Part of a small language model's weights: width 384, MLP 1536 squared ReLU.
Each number is 500 + 40 x the weight over its row's rms, rounded and kept within 0 to 999. Layers, rows and columns count from 0. Numbers have three digits each. The size before them is the row's rms in percent of the matrix's.

# layer 8 attention key, 576x384, rms 0.14, rows 279-319, columns 256-383
034:511491547550499531471449468516490417526511478551528528515496472515533486482433514533468477491550546604484436478480510553484576477427448476517510465475479542546443477518497560502496492509423522526515485532477473488563448495433487503471528454554587507564496474465527549509548483529513496487528416430458506517516452539472458521539527515521492513518454476486444487455530504511491565566427
043:525477518451450512446514511462503483469572469475513443501547481502497527564552502498482506449500461510504506459470497499492445443418453499513518544480507530516449443484493559563518533488489501573541600488530451541524456548567540524491555534494475494560491508493442500588528564528466526469522448510476477468475403534501446526493506499476504613454552479487516499449514518478456470526525
050:476489594504561508455523594471426504494517553491510490466465527535516471461530500503555497462450552566456564476492489483539454464531575450526458486438478471471534498479484515498509517528465479525482482509504444472539438495536545435562512518478464478510425503570569511501480437507515512400489516451487435496567534457491435464521540512453517473578432511440510482476476545545536464490564
043:490470486452481452505586549534405553516525466459490495472516527449447478498486419496503548450518442415506530464470487494452469450505503543504565492564526432500475473554515457484488587517589461396491556483517498505507496558537438568504518501412384526491528546513482432501492511527498511484548521538449478538486462503510532490469455514527523523475517547507520505525468510439503560538519
050:450465515505534538450570608458536521477509560436474544497532530454556459529500519477500565455418477482465644515545486487535504410460556474486472500497486491518501520519485478467538500501534504520449499494437488453468446461494488473534527503446480555543528422508532508469450395502513531467500571440560456475486522509526447515507449450359475508427534478479566513480527548551472434506507
069:419461471497538453533468432485517548526445511474581461518533533515568460471563460553526515515501487432524511493513548513490585537530528458508408495471417499437503500466433524412458494466542507463471438532452539516454459474525514482554481495439525528457475445528559512466479434431528471481541534504544523539507552400483559451510497494445479382484545517543461471530524500475483372445528
070:572514429503505512564464495522553525491486500468479483585484484470507476482484502523486490515470470454551455569492549517538526514530526545442461501504524482576470496501533469465528448476569596471529485502517570482468527472456514463516450474486501524463503478470482450466463512483497515572519524543545527530485539511536566530495433461491443485441575529490474502561537459492476480423444
081:483559535497481435523515561552525494542547477507527507418516533492495509478522483470514479485521478467523539436508478489511466572476559572453513554471549458485493462465525533539487485529535459554574516465530609440523575481562439495611512535546507534480503528506484492559509490492483438491531509463551456451489562482548477507559553476509464488519447503642517483499452531536607515503549
070:462543446467426434518508518475471489479586495419480509481498513487529469488491469420475580475472464425498625420542429482463477488493540564496459495456495502513490470567516468513540541549491549535478548500507541459479497536566427492507495525487388531458494504493477457552491480506452512485448533497487491437455591537492483517496495504463505534454469471489491541542494497502559491534521
105:510537560569481474470436533547509470566493535531511584480505492498538459504533535483540540534454502420516521463484503515498501497453588544518452464447520470518485516532556558506515507481504504501510565538421514421555542522536463491522529528537500496507454523481484536550492549568508481382561479472461495472424522494448527482491454453522570449415442522536456534485533516509527532501509
090:537496526474493489509519433485523495493480463455548488517442486537490499425519513551440497536473511551496458475449525517484530536495521524529487505444442503468464476359499555472428512492549454463500459594442502446527515500450464455569536507416508546485459473454542525479549491450458434479486480405499443501451536455497476538551618397568446435567429513518402515508475463626493514500504
114:520533523521467529463442491520543515552515484603490502467456583556486519522482465467492435475506590544510439521514540466457459454467453521580463485530425462536500510474494503501487555432595438519462461464461508512397510557486502525522492438570550477431480512535491513517483520535470472445529481454523538528490451519489484518615506520480524509460578539515532495494462526518449523478500
115:536438502514520549473532472504510474490431488495500475512483472430499457548518512437509442474414535482472537510504559539573440508541547429510545528536556520482542478479508532479539452478476485473506457478442546520509487554501532511507552539500538505466489524445489524468526611510513533461534430520518537476443469485576490550461476450513526497434484544458479525510576508475532477484467
121:518476479606523495483541500504491469459511555504514502457456524508461427493409524449490458508512589476507489537512470509501467443546433527504471451525469504506481515506541509521482480549486534473526496512447505507483565585487558465438429475494534447422495490528563499532465484446543449521438512494494428433588513473487501528573527477561439487568474511448539508501468499517493486529506
121:545455473567455487505512545476479522579483513411437521531499518465473473516575625553437436449527456529584502542444524505493467455457596509486444493445525438522515524451586501533528407466512433491511518572463568521507476515523511483419478500481566524505481534452506504591468494489505482492449541535482476484522519528484393583499465528600486518420493535485516471570505509567520468518503
126:432537493568538520521540515560567481538519498518564457507575467478469516496500494506472543490537506454519502524516536581481515486489490561531481528460436501456467502505566475501484489474490514553523547515428502552495498440496476496548478482472449457569498479527519531507481386461466404561518544453521501469513450401456514476454489477462498589410467501541409551425459495546458467463504
108:493457483477483479513546547459595496533508480455497361462489531522526547527475453620493518408557507451476497496514530459514485532447456510509573528453468499453494496480466516515442486542578529457443492524527553499448501476501498474529524530454488504446499459487601526434469457488546506530466479524454500467514518448548510509566531497492551546478460467522564482515448515501478481525508
133:439489510511511559450448519582449468485519542438484541570521497523448548524519525544430489544514511530578536570477449487527504496477517492486478473482419507512500390427595541522599461494467529489426568520556494540500491475503494462505484408498496521586460477509484498488548548477547533509465460509477526526491532514542448489522433395514529511489524458500493543486524516533479481484499
127:522519484426545445536505473473509468501505537558542521491515479509485487507464496447503499558500557547553543498571499559453505552489505551421524544508521480459530457557474488467551557448491482467468536439458476540568522531546531510558529484519533524508483508473480478515584491508566448447481567528549530482472460478527491529500469515463469570408447433460531547454481507517513496454473
126:508476492464571540553473534491498568482469518503536552497489512492491463530555558464437557481516572482491561477559532496561524504490449518528453443662556488494549450435581596459489527512515490503497471485441534440540499438471533517504501471485496507489507483482521499548524494504541522503493427457483545513545508535473492488611572418464513469522486534496577471467539483465586466445502
137:466492478488498488523549555452422454529533497553528527507416481524497495443532508418470453474570496465461555501445568481453489507467551497461533550497548555567560494520541483439515427493497523521446457466557463464554495514432540531537473473466517511571489498498476502550433486513516516458475516513548496516552486506504500482516511452450469528477488542538498443482534424512445449481466
129:546528565465495473494496519500573487463511535518503512454538573540480534488545530524537454500501545479496512546617459560479504489474521538520487530559501538504502519508532496461515512509478480546501530555534514463482554499495564458472555588440556500571518501452610567496566501574546521488521511539562426456519543532585505556444495505560540473490537524533487493549447521393442497564467
126:499474540469492531498526526471569469578505547524478530518533471476490496522539490478421513474517481549489479430477486539493497440536506537550507446480543502466541481522519488495487507502512471638567533526569494537485485528458514497450499491458554514577474482548443510521461549542510481485588533515516448506531445455451446497551523467455512538489510559506518477518468446514405506470483
131:543550491476442545533450470525532475491404461524541566486508529616487463452412524498541500476496418426502575476536482462541489504451424530598497417412503548396577555549521486455540545464379487586509500539513562534486501478469516471459460460541489537549517502524503538526465446510513535486501535452441519476521532584491515484568557475544473520548473431506454491553469430477480473510464
132:552473486482483505457542460515505509499559508461552540548553495540433515532518538497523514414594533505494500453519555446547405526496503441510478490482412452545465452469454460493435485485491525422462525520572596527466561433488432470433476477462419429422538433519461468495500493584445502456500511454496561480506455562486414549521516447530554497473473455490485551405507480477487475494503
128:487471538658455543547504470504495478429489501537575495489519531440551495538445646527532512485525606453487466447463466545607453530460499460459486509490444534446502535568540526436526498540491508463498565507468548467512528525525506518499456501544474446478506490435490484546458508471452481480551463485447460491541482492546531485556508439497418507464446575487464500478499585533458442542523
130:423571478483488457546490528533504434553455563558491561499515448500519545472433446449490494452524550536486540541612548471525457518524585504486510495515469502429576486449494400544456525534523496535516475452537500477495557526554514549501522531497523502452483526503503496544421470513507507496494524548451514555496439497498471496467422549511426522485423452500451505496417521512501417500491
131:521484456526485562515512492507536478489566550433492581492543448519500511578557495504456532470556545455420540505444500529415516533550498525504582500522494563470498499491561494493501459502512529533544428508457487490503469545396435554516482525541501559488488538509484519362581497512540494522488529564524455444496497501420540452509484432515522523583516515474527470456578518485556553507472
131:490537494490511493515451501450477552554423540464458517521464516472541532514539517531484515460541541450442499436509475430457523511524501460458485477509461496522485474465424449510487511451497479579521503512494455564473456540560540495543476496448495523491503522447473520471543475486481488510553472536502559422551460484534575474587511502484494570509499458526485512528506508489450434496571
127:477493560512497540487405519517505587449510554472524452425560516503553456475511445497510545475492482484534465494491498490501474469532484525538511465413501457481493498418467431477547470496524418579469429552470471559523521535464517535551522496494539445478491493535511497459478542513467441526537496496570473544453503489486491450565380467636398503522478618444525511412526514414567437504544
132:492524441517430475578501479447396542531526499484477507471469497509598485510425454525498468454492538475508409530457481509542418456471467517613535549599491487576476539525502541500509524483505504536508376510499455537481509483572421401515465486490496569492538494480554586503464445506455513504471482493446495565504536514434508521577543513521534480452447461564462560474458528440546529449548
132:467597493449509564545489491496472509504478531493492553496498442571494460516517542461503519512505466487473512501484529559561533460554470485550445499451537462600522493501434443447457487494472487468448473508465542475438471479468479586448489521480510500536510449484524510589514515544460568499536505495478438444523484475596474507484508455496379578488559537503477434472457523585494493496498
128:524456583501509503554483488516469438568484524516466478561539449459496483549496438499479455531491514598501541530545504507507551500490493512446475402505460442484512460473584450489525492465480519511394479564516561419533471532470517486451460530532542520528488551501466513549494485561577492515503515468535536469535497487564470498497441597543447494501461540493526455520449461472437491499494
128:545490452583507475519461469475565552503502506485527538490411506448477463435531428447526504417474496494580475563527531506459456522526521458479580456415486551506535494545483554454558487518511501464507611461590473475592494474503544513524476514461474507454443526523542514482523468472485500519491494432518487481535472439543516447576487564497515502418435465504489459507524469487516482535570
131:464592609395485541453469509550479544527520517504489472451477457609515508531440533521486526488425492521513525564456445527519448519504423527531529484493488528483488516552551482508514501479513543526498610459571473388424486504424446538422472520500465463568500509449500523500520474543544496527526450582516547492469490515496513488565522465440494469491478514524553484412476553499533517434495
129:438514537483505472488494483534500558426508479573445459502494488501570502508557423487526483470578443546480547425464468444502561500478494501518537571487490443470541513577515501535533545500438483487462493572566542482449517517426509503526546482425475495571484467494526493498537481494578496465484524515511457493525478531532493464553522519421531508556415531544477536514519516518425507473554
124:514558507512453530494568491465462491500489531449476600484517555514490557559576507497413490482579541548513501385499506537515540498511518488515531480609506500508522496495480540501525506592474418478565494519563499498507549501470491551505501439491479510544512547526490529519534516493460421489442559591501466471457456436490439490434526517543558548511554530480500563424571535453501521453566
123:515530526501475511485494543541585504477461535505506543490511478507462532508510543470467513535534472494514428513523459571497427502427473508479560453479508490478583453477528497427478537542501536488495478504449542525522474478479514507524524467530469517485510477448482408477501501449612506480434504484531541415535541503555504512485474531545479463450470455495471507457591430500483467508507
124:577455495494443496572524487442531534400555420521426470513522459555471505500547482538509523495487470466435430570506422487497498510523508451503541556560509511538487509504443461565491460456480452564479506491501512453515463473450480465492532576510500494433447430522515498500510483512559510436518508480499540456440522526562501480559548469467493523497476570541525549510515574380466562469416
129:474514558509449512508437447441561479494531501467511465531617507434516452524486494530468540504459468455466516503430445491543474521448505457494383531552478533495451577485495537433487517467432506568475492546450530496481529463472493512538497603491518509489538487450476480466502506538521471440486498570557467486523517512552441535524469516600502516472538558498489520500486457492500473475447
128:483511534532412455529525507500609442480472495523504499472452481513553494459489450495455507535548542473441512477508463535527567519487577508540517497476496496525450520486436454489529514507501523408460438521546523458535494623588464499462553399535481493531531496568479505475485558531581503460454441480475457548458493540535518466485457481446473523486500487387421539463579433492590477530488
# layer 8 attention query, 576x384, rms 0.138, rows 280-319, columns 256-383
035:562510507411515508476506533474385537411506450518530467431503538509448496497565479467506509482521474517500484482538489555448460452425538461437513549512543499511503456477535515462493516545501498506465531551543557481532497573523498591479418499463449427460495511552464566574509509471469498456499475487466559489442484487427557476506566543475488572521517554533477468542496472480486512539486
061:511523438504503503582470580484504411516501550440522505499465545482531524480532488446450492508468522446486495539494449488493568457607533530482452485547561488475586523518489479458549533496505441478478491528453519511513483471515510465496435510581514507512491487500513432386498524468599529426486520455497501503514542450469461577555558513456511463546438465555530465425539513529513488507537
069:529516491441480495487443464466486569445516485527472555507546462532491470591528488510518558535513469539494568529532494463568479473364519520482500568512452460546442491561499503540413475563484546455560457529491525491458566471530522547501506486478498509456525498480473564544497548460451448558477519487512586500480520474516503497445438485474481506409595517518495490570527484509468428543429
046:533534495521505537516405577441471472430502545518490589508522522535523463508530482529437451526445487501517474543443464526556494543446489525464475549546474443511479526536521470516439470501486479467493471515501460406478489525404462510456457498526551526471498489473471536502524514492519519489418502517528560473514577556484515565479485463473480509531456517512506523595521451520525494556502
052:529464419519485501602427462494579501510487515495457515552460507459510464551494510449467481597488448517511451572500464537569507548520524536490451544487515510473524537593486526421529427490569571495544413534496557550442475472488448446484498531521517586498528435437509477367496517426523480505497486499523550505496565467443489543459413526503543498477531504482528542478483456551501449500495
092:510518561521495573446512474542501559543504511514463521550521453509463507470421550534549558493470561572498468498509525496562452507412446522490503519444505503532450536476515438530496468473541539488502474462572458515556512502425498467535554482449489571506493483473488475538493489535443471552522539507513496437548509550516486506434413515549481591505521531454472531599481502520567542491511
088:535551474472452521508507493472460552461499534545457560484484517501524450595501491536491530476584578483482581447487488482570496506412493569477475555493467456506461478528515502521466444500525516472574494469536554482511513512539520513481494519520524532419527520545489516534464500473454421552547503517516537390499555440552486462458457491523430513439562490542487503576466497480497502506469
072:448504475509486514532537474473488519539521476449465503517574514481520523495495523468537507481480488501524594571533499474477521477483492376543474491449520545534541515549451526501519568484544453507480495547520419497477479462525566576523448486562462474523450453486484473454549424490572518495425476476403484560404473528444522528533486486503465518447522520378510469465544509441470481533473
093:485467526524520585554530501524546474609437509485531417482461530489542508490539542461505510498447572393481473483521447508508516544555522550455490556443522486481436486527528532448472477457506468518488497511404552525556489514523431471522497478525536487503527500474475455533436516474493524429557522462507458424517447488472466512464495431482526554564408492478520488467492518580516472558501
098:529551535439530453479432444501526523378496463476515496504458489539474544494488420538463481531536473578442481472509584494479474515459502526468507485572444455512414505489466459525432473571434538455545516496493516442477514546446520489437524531427537475440552564495476579497464569439439481579473492478565549493507457500534530536499550527535439428531544497516446556520477413478427437489472
096:544528498521527487434514452484483525436513478544479534494474551515484506474494456481460463463480565537471491521525525473554417510485577536526519590560480523523430481468485537531513493458519466529475462455519550527465496545428463502519520509492502458496516548480492501489435578506443474435550463518462582575514574479486524446569435472466561543495547536505495483544548466453479454499452
098:483463509513550473484505444544406542489466435504500506445469537494517470527490473505450551529448406467457540519486522541513490544531480408508506553516560520437472487570529441459469469494464518458452555506420551505464568473552518451525524470570446488406439517442550598557484466514472474526456442453500558524461489530495512556460474509502534445559469507501455511536471488540492482528518
102:524474464486516527511504509541556515470487437439436532499500452533420499503444524506531539526503582515512478538474480440439497501414520529487455382502453485512413478538528550492480456466449485490493455472541532530517568480479493510416411398504505494444531546498449508509519519518481481567570500516476493458457519433480520519506422485496491544461539504467496505585512438501538505581515
096:515538439507462549520456492489511584526529474443472513514479502468519470485466564509507453557503476548494517474465469495484515497440504470492448494428554526538408541483554520479507468395516483478463537517479555586467540472509480477534514461482449522572482480522454520509479468502471489486524479549515534485568461604519514482524521476497476472452509538462457477599485561574483431507499
103:493549464501409487427499608557572484518527453471530423517541432497535458482522513527501451500495539518525531490472472567524511486525495591541496449473399498444510467518532503474458534453487555470486524491455535511482513492527527512466496535465467518554541515521507537462438458582503517437548540445478431500453435488561544523427552390437483593474528529518480529497464515504486449527541
114:447504540479536485508549589500569463472450459466481483435459580497529527534489444479450496488490549428513501438487523526542520521564521448508506470498539526477502453469455518505515525558477441548465493483495506539588480449503470479575476457514532493550456528497565494433553486492505549435522489509463462507474473528533486546603560513493506565474493487489557470510432469525510511456515
107:462491502550489534510467525622458466479486467533514494490451515456537513477482499507469419592516561482476530516480492496422533554522549510428445475569545456497495505546458522483543541481433549460431532506512568495548478496489456596562458470479467520473478501532577482455540568490510575514533498519538503530511512494494488528526540531512495491505519534465535546472507552506545550608464
104:558510428525532498532517504490480498556488592533464431417467618533523484490514496500402453420494513504446548499519523454462472523447469533453483548484503486472467474478482457435561533493498496423457548445507459489531463502548557462583484572520531513509459455507532472458496458482508481477523504506550519470472477458442473522501488560423498504456456416444553551461537540515568516485471
108:465554531430505533567489555533446455533488515568502503537396553484428505491554497516492531465507544472439459509532417529515511453578511482503511485534510606502622462472562559499536493447505530465481517496474530476477589460500466488475532520440544530435500518531557485491482515503508549488423492469438485482542492484518461530519511478498522557517522484447549516476507552572542467479510
112:489444503451408533434476468512463538386591530560546533444551478467483513579480486497432448469521464501474458523475455504509487454459454529439495492547532483563522511577500480486472496514522517469532479465537491458411533449468458525543527548467498492464455463435566577469529571518489530483487507505477544545506533572576495490509509474473471440471482487509412499544520483468497508415422
103:481557479517505458527432505535463482532501569501444505410473605518572492461585598558508517484457561493503433530540531495469485501522495515488424512547519485450469563504534505469473516466415373575453492512527528466518565533542441507477471531503496499472470464484484518483573458511536489440524480510638430513520515542520472538495467518511506510522509447511554523541458514508471482518511
104:524458483499524500471487588510494440555484496505523526607490457501523534457461419422436516456477516539522513460421492565514511428487456511489520547502515547525471470533537534453546443523522533655419584464561495491503480448519514462487536529501498512488529489503501501479433540540471521501579577444478448505454503440434409499487510466468548483563492554547493534462428511533484452482467
105:460525505459471416496470461524512498509457501537435492535525475647530512441433504536525422504538439501457578518567521494566472496494468598527466433445518473486551510489542514503528584403474511536487514547532537481449498462474570481470472420466545570507537522501444514490453462488563505508482557510492406498467501598508483485561527498623496443510505434477381527509502490454514449522527
100:457488551440510521424468516504473472501480474415548465523550531509503482541535557479567541461576588484473466482454493475480491543534580527429462486488443490528486416496460459514495524511502500530497515509544521580487504469515512494462519496439557546512440458454545456539536527575419514461486561437509529434458461544497503542482471493570426518510450508525521464488438574515447472457549
105:471535539503415488466449524455563482480491489533480517438535523539468525504437564530511491524523497463512519464510505523510452478461423369495453519568444514462524509527503514462503507495469431440424474529478516489549475550497536467505413441419480433496544534502491518519517528567522516508505519469414462543510513514579484476478505481433474495490483502527491557540475521511426507533571
106:458500438488542478488478526504482484577502514500417533482508503403454555483494404499505503495522550546481520507559581510588502487541476499448458514541401483479514476515451481547516503486535449463516469458526509477459484544524444575518542478504468528452516427464487488574484503503539481464386452442526412508466487476480535491517509516531588491424538431532468539486499537526516448512538
105:521462543538566520526492542484499519443507524482516561488500490523557480562507468514486478417544503440435555535462487496437465475447508528519581566482512503491519516494549447434500413491500589482567546510534514554537504545497519498511483451530471555503516523473535549481467449579482511479471510510524425478515496421500506519504476469604531527620506548584462479474516451527568474536448
104:497575528535450472485480525498544538496529485455626496479542480445470476516519449562502516464506502520433512478497516487430442541475488528531508465470503438562553493561454534457487472484450500476477455561504537537427480549520469506506593495441541501506514465465478647502524503508519522523499454441445495535503461471545481494587473481523528446535591494491522452513410462501516476521467
102:561532560556574544520550514529639562486482525514477480508430484522553453410519452509475550489471469504531436536514477510509460446549523500494523510474499465476482486563440453472597473522487416494452528532515610476507510475449450507533469516589417477425424533486517433556444497523491422549533424509528468560432521504467480480525489530486489474500427527452498438456534461477583429536505
114:541523511507475422508497458450454538516430467443475518442573520489522446549415463554423484524449554550549387583479445496478456549469469547586522520553419509566518495466526497554476478501526454523589435511490507522460492442477533501482523450506439553472542541474430517531444497464568473441511451499559474571511524546449471497538419544436548473484469499485477520538539532502462494506526
106:460515468529572513455468531463406464507499530459470504503474503524504478499554442466469430464592522486510501501511512467556587457532444488523494475562505411572481428480469497608487554521579465523518504465429559522517483510432510553492488487414476462530502529448566451433456453491500492526454503493558435480536469493561483448504449496541484564528485529553414479435480520514534485450494
105:488500518459518516554516470549487552562526515483449523520493541479490469498521470471494418435517578550486526491488543457441550490473559455507490490527366491500523478478556453500509460453415527532387489509516438468513449580527547461504487488462501495508496460423506509513443497498495502569524482435515513501534491555543480499438556580457515477511411504508523531439501480484505509506489
109:534438462505510527614512529468493528478527473490532527431478516510468546516536454446494374490452455493494505494464474494442484447523467549424515469349559475547556508503529554430533482571488496440460518546608477486534442416481468504481469542483517539511494459547519524477496565462466540523576512421403481485569521414519457460531500494497512473483473471525520441487482484493433544553542
100:518549537435520568471552482486415472531465493472507524428504421554493525514463540526471522545501496492536446529402450440509516477528452440564488532517441482507475492540489494597515567558524527519475469432464498452518463517502548462486475494484501530547537474512469511427463482542562559497557457511490508472548485516422490570553552480488462489492464512558458535441493499530548537496483
109:526462503525545475541452448497510519457462548557479547478537469482476545511494513508475517526539542553521524426532456616609496498491525476529488527506461515518484485543460454492570542523504491485495460509582481483427518562505538513458484552486526537526523576491505538527532519573499541475489481480560551501523515466475487526516413508436570515508522571579495515621478444512501462466549
098:461515501558495529515452519438467491469430490420547525441502563518465492496503517519536441442504520497527558496517489520441540538544543530534475558445570564545459507408530473497500498552505489467513510481501430539473538481482492512533551524466473560517494513480535578443435449580451454468492560540519535530509472423529487544462480462500530500544567583528526544467490531564474484527570
102:556511475480454536459499504480517509491528472586495498483534463488480452531533558477426534521565541472491502545475480436470436479498492502537503546433486478503528507524552530513557513476502509456437476462478595446534518497466503535508549463497512463479498497506468523497455498502516475503528516491512584469540467527562495454458539516545533519479540481480445447474522511486414473472491
107:532482520463470507537504503499481482440437433474508473527442504544521512544509469551545480489493481538426501573482466558418454554485532519506439498594461473488538518503440460446530506503531509502492485497541515492458490511547545403491523415448508485487483501464556555524507410474510505523531450482522522390393505464543492453500434447465484566570431546504515494561524453484542523473456
101:510536485491509502469513478452481425493520442493471459513488535508528450503493509588499540447467436541505527613464450460506520506434520441502521476401506534496474469475575515517482550409457404471502460505540535511514567500482525413472491475496489552504532461412494482492511543574511505480516471565491498485451582574524457525480479470525535455522524533587528575517398522449509500532438
106:479473502483504507482496459465520431512521496501511453435547514488471487503559489476533512458472541469497493476556504483532517568513489545504492492409501500485464490488497500556536494469504443438519393499541413480472520527559478496512490527523447493450485507493461486476447478501502468542490505486507507442524477560514495517541411515481561568499533471446377549499525471415550523496501
# layer 8 attention value, 576x384, rms 0.188, rows 256-269, columns 256-383
118:487501521539504496504516477476449621546368477460514492472486574520509471481562560429522470478432490534482515474503500508513464505553587537540490481488540498501509563487538512537494484445497520540528488517454452609569452496445520473529471559507476482508401445534507515506491462524550464463594506596426548469498475450514489493486467496508513504513450473483525550522532477480505468538500
131:470408518515462454479520461562483488493442425444558530523441510514504454464572485528483547522445418545516526512535451519506454547500513422507490504383487452479463513462506483485650542526539498482539448465455517477509440469449520462475421423508519439508529474541463520537464562521446512472559550523515458635483479494528516516475488474470492512468496379507569480512480593489537540463535
136:511474462557483522511482502483517463513441547488483425454572525491511535367463533454477484553536476498507454457534508514481528460460477526443504480483508484538512482546479475598495498479513525502529505512542513486504502454426455501514501465570462450485479433506445522389541505450587533422494537480511518536479508530497557499497517492498481487541472468548577460440498513546513415527511
129:419555495521609539528520450480539509486489485505461439544501456425522516460477438577488519481559544460503545528475472509506541502485489499534459538549440476593554473512445538529466494467436471522458480463493526474499515431539481501473520550436483490482461550483472522426556518548467463543500506549547463554530493536503525468365563464506504513491533464530491485490483457557522480499533
121:538516464545481552539485518439551522510486520498499513453551461477530500430530521518493525564501481473527500460558532514520483476472498472486551470510556524493430501461540481591559569546608497465497438520458445433464520466482458500500517482456515521506460437501497590429441446504535477519492506486428498528545452521499513505495509505478510479461518437525576499557447517493484490503488
107:451492418509504523540455531493533533505425530554474455508470556456442478533515498436582450474623494426507503479467537500465560511509492537515467489484502528500413489474492494452557525455454515440444450489442455480531429454517553471464515497580527500558524496474445489478505511595550527448509487469499501498517492464519564503465439550526420553442483397529465555371488503451472448461464
133:447472507533528528444458490524521463480550530499543515506511521504561524529488495494493493547436516509476471471584507467545508535525532454522531508458518504570515534479534489409553472445512448602519493531413490566494452503496536640441472481523546470472500512510499546528549457533458532515499542576442499574548479497461490564496508575575491449477502479461474606446439490461529520490502
135:490448542497562517513513523579468491509448458503476501586465515420503473470518441485497519557530486514515505458481483429499485502542499542472453490491535481464541490508491543537374623423470522429541511459504447439475483512483563466533480438510491467530502488346516487456517518486492550481590509536536455538495521513491520485544555537605499574453480477553498563512526507508484504458485
128:520526444458548562484493507524543527500489404554540423479589497480568510487540407497482492505459549446463488509492526518537471473439446483431478556486503545499546464537470552411448487590524495405438495494513459483485533492532492555459489511436454503485552581517506563483508487494491461529471444473461513459512525508486561510544436526510432531515584557523494417590563525491473520543472
102:448477497475503511533472553536565528462480462488473449521510527550530514395444504451515528516540440497528565584489492463515529460520548457418514511496474447519444475489483540529527504483526443460447465528408535437540462405548512435531455525511441469470472475461538509459488498548482511537501635512538454518553510519410512500507531529450521478484476476467500473510384482493493431485494
121:514487500488502447502514557498478519463621523516479517536529463446483507496500488512526494522497467433467500550489525489460501517531548512439537483540465456542506485508460601459440462470482475514423479480486433487498519539555454490511447469465491563520474506449538495589465446543464543543523523466508457452561566476542512456556571517597505492483465513436445537482445410503484511504518
131:482550481524535528538536545565464484496514488573480480408521514434544538402468428519453528526474489474480496495492456523554510474467526494498523582426547404472478527509542492482474455557477462482517541525444527442483501517481493557485595473512445477417431466403507532477520433548487539481438572488519595497506513512462502409530520435490513452521600510475555450540487482492403507531443
121:538475516488511423494511448539569487526414467461431522511471517458440503492553552389485532525568567477466529520441506574531520516505570495493532459510463482490497523554541482562531521478504543570469468465502488529536496442512427549510390499516527542560469498517553458511537528516512490549527446496540477421490564466478474515493507472526474463502501511541519434556526457540480455472486
121:541485487448572427491492543495497498524479480534526503529466540435475506503519497475507501538511433463460590468525547456453472512558465500562444540465485475505488502430493499516547575475520451466460537585469551471489493540487484507515529430526569556495531478500502538460454503532511467513416512549492441492488488494507500507471436455408483507444528507509505537481451489477496472498485
# layer 8 attention output (transposed), 576x384, rms 0.162, rows 256-269, columns 256-383
116:522524407526514565463531502468470501439471540508543481557615476465540485489463519478495472537514503527532515473517496504474421502552445474461517551541450448501484489463502415421592551513473535494511511439494528463449502520442514487510592414557528453473444499521500484549471589467464535543474529419586446515495496561549479459576497552498518476540491517575440418487474491506498494520493
137:517542542508514522497486544465499482492529577566425492540537479497476528513422462513508474471478540456492581462459455481409528457429427465500534418487545547472530471573512503475500467490480485544500511521492525431456526477581476511560476544504460455513516521483525492526521497489559499513423475529558492453442513441546474559519497466507535561546555487531449532498513456494454477470530
138:512550502499526471421524452508526504449576542452474493460425482424539493514494448534465437466488458420560442495471515421501536494579523506477529490489477534491402500513477522455539493523506498533536547512505453436498513520496522545515503494458460469588573557421529456525490521489518464490450451511463516470520524457536510488499463555426495535484454597459478521605486491441509548478517
126:528419478473463460499508495521488535462524418483538461497551573514499576537487478421495493447524494537516485568506511500537435470454439470498480438496500473494453517544570467527539575517494538507547488532485445527519536513443492497503514498539543426474505482505436454533476440450468558420552487513466496495541505484478505514528482456491508489515446531447497541607520533473568536536540
121:533457553535507490485601487483544455525499500578499516521501443478492490476479443592445539544501523556544480529488457510480492497474527463449456496444492429495520509534541510474500485451477588609483520453470594457498509524485553552527484458523417565540596508461496517484555527476511499506496542463565499491530486457503543533492482485447540507557453519458446519531494488461489552509496
109:446529531539530548451558518415482571542525546469471464511579528509549517498505509527466537553502469601568429546543459549518446487487455492502491539504497558465541499523540477493460473540520474589510502482519547512450547504526522564533437460432571537520519498531566476550470518478482466480540438511514513515506501542591451485519500483461555520632458553438438420545508488499540541515544
135:570531513510547538589479496499487560514471496528465466486510468573489603426517538589490502498544548514462508430478489511487459502513434502536510451508522471377508537529518532554502496472495486529487434424465518494483568437511381414542463496494506575505520562378502468480500542472534459464467549439507541528489492378585444452510539481465571511519534451481459416477532526497550481516510
131:470540504471483450490485390491524567491525523513504466463604523522522527538527553446541432492492492566558426490538467527503531506495476462535481492482486522503496489510443524488490442539457468543564518540490453502453531436484457504497490540470564424491582488494510492489549512515468481480482496502467477522538484460574540541477391478481448471465477525444500533580488489514549515509593
119:572510580494451516520446455441555514509473474474519489500463476509478539457439591490496499553478493524518456452502499512500537575481486495556492436487525482499486442467472370519497549398517522552501542498486546554542445494487568475512501529497591503441494438520519522468512477470487522516605532479489451495518478510446515467435570520509523525528414453461478509498470551529503433464477
108:520566454497477517455570507437496507516485505535493537552536525487450500526515495488580445504449541547523468490522485547465492547498562489505472498491551476547519519474556393488515547506473517548473539502514463485437513557452568563480506534478460501481568524457484526563487519460578571534460439519533539540453509493509547520477496464552532505518512545461453498541593498474507588513508
123:495442530447508528508518495522482533638459383508492515500541540554461517499534522502527503488502505550518490447474471531543587482523476507552473493522507479470504501466567462528451526565478494466508556493515484500512540507430534541514486535595551497461519485512519514408479533469495487492443509551562526504490440536461537589480456490460524494406536466551547525545516500518490558460474
133:469500544453480458478466435381520506427543503455464542535432406506508466499456520499538446549489510453510434479512571488485531546471422548527523484515481486501455448454517500503560478521511581462492523514559444505530513514533452443407464452467484499572493530471458456459537471479409469523462503512457501493490504531432525533514497528470515479466492509467552605547515521534507522465424
124:477513549506495521509554526507480479528516463526525533474469494595529431534491527567500489456425432508540432538554430542496507453494455508499514598525492438506575527494527497435592511516516525427546557613497476490482489489457595465490588430514501459499488467515526510529478488489386488522511551526533481513461417610472518539489459590494509557491499508576562488497525525501549489551516
122:479540485511490485524490439439524524520538597466485508505504531563451514481471546478509440515493508563561483485514445568544549485451514420488559435503497537436573520562502521486469470542474479656505484503539502587498559519577551503484497453478463449523542530523487502589552475549495504454535495527489477513524515495564438523537469448551480554566417513426480423518529501520482561459572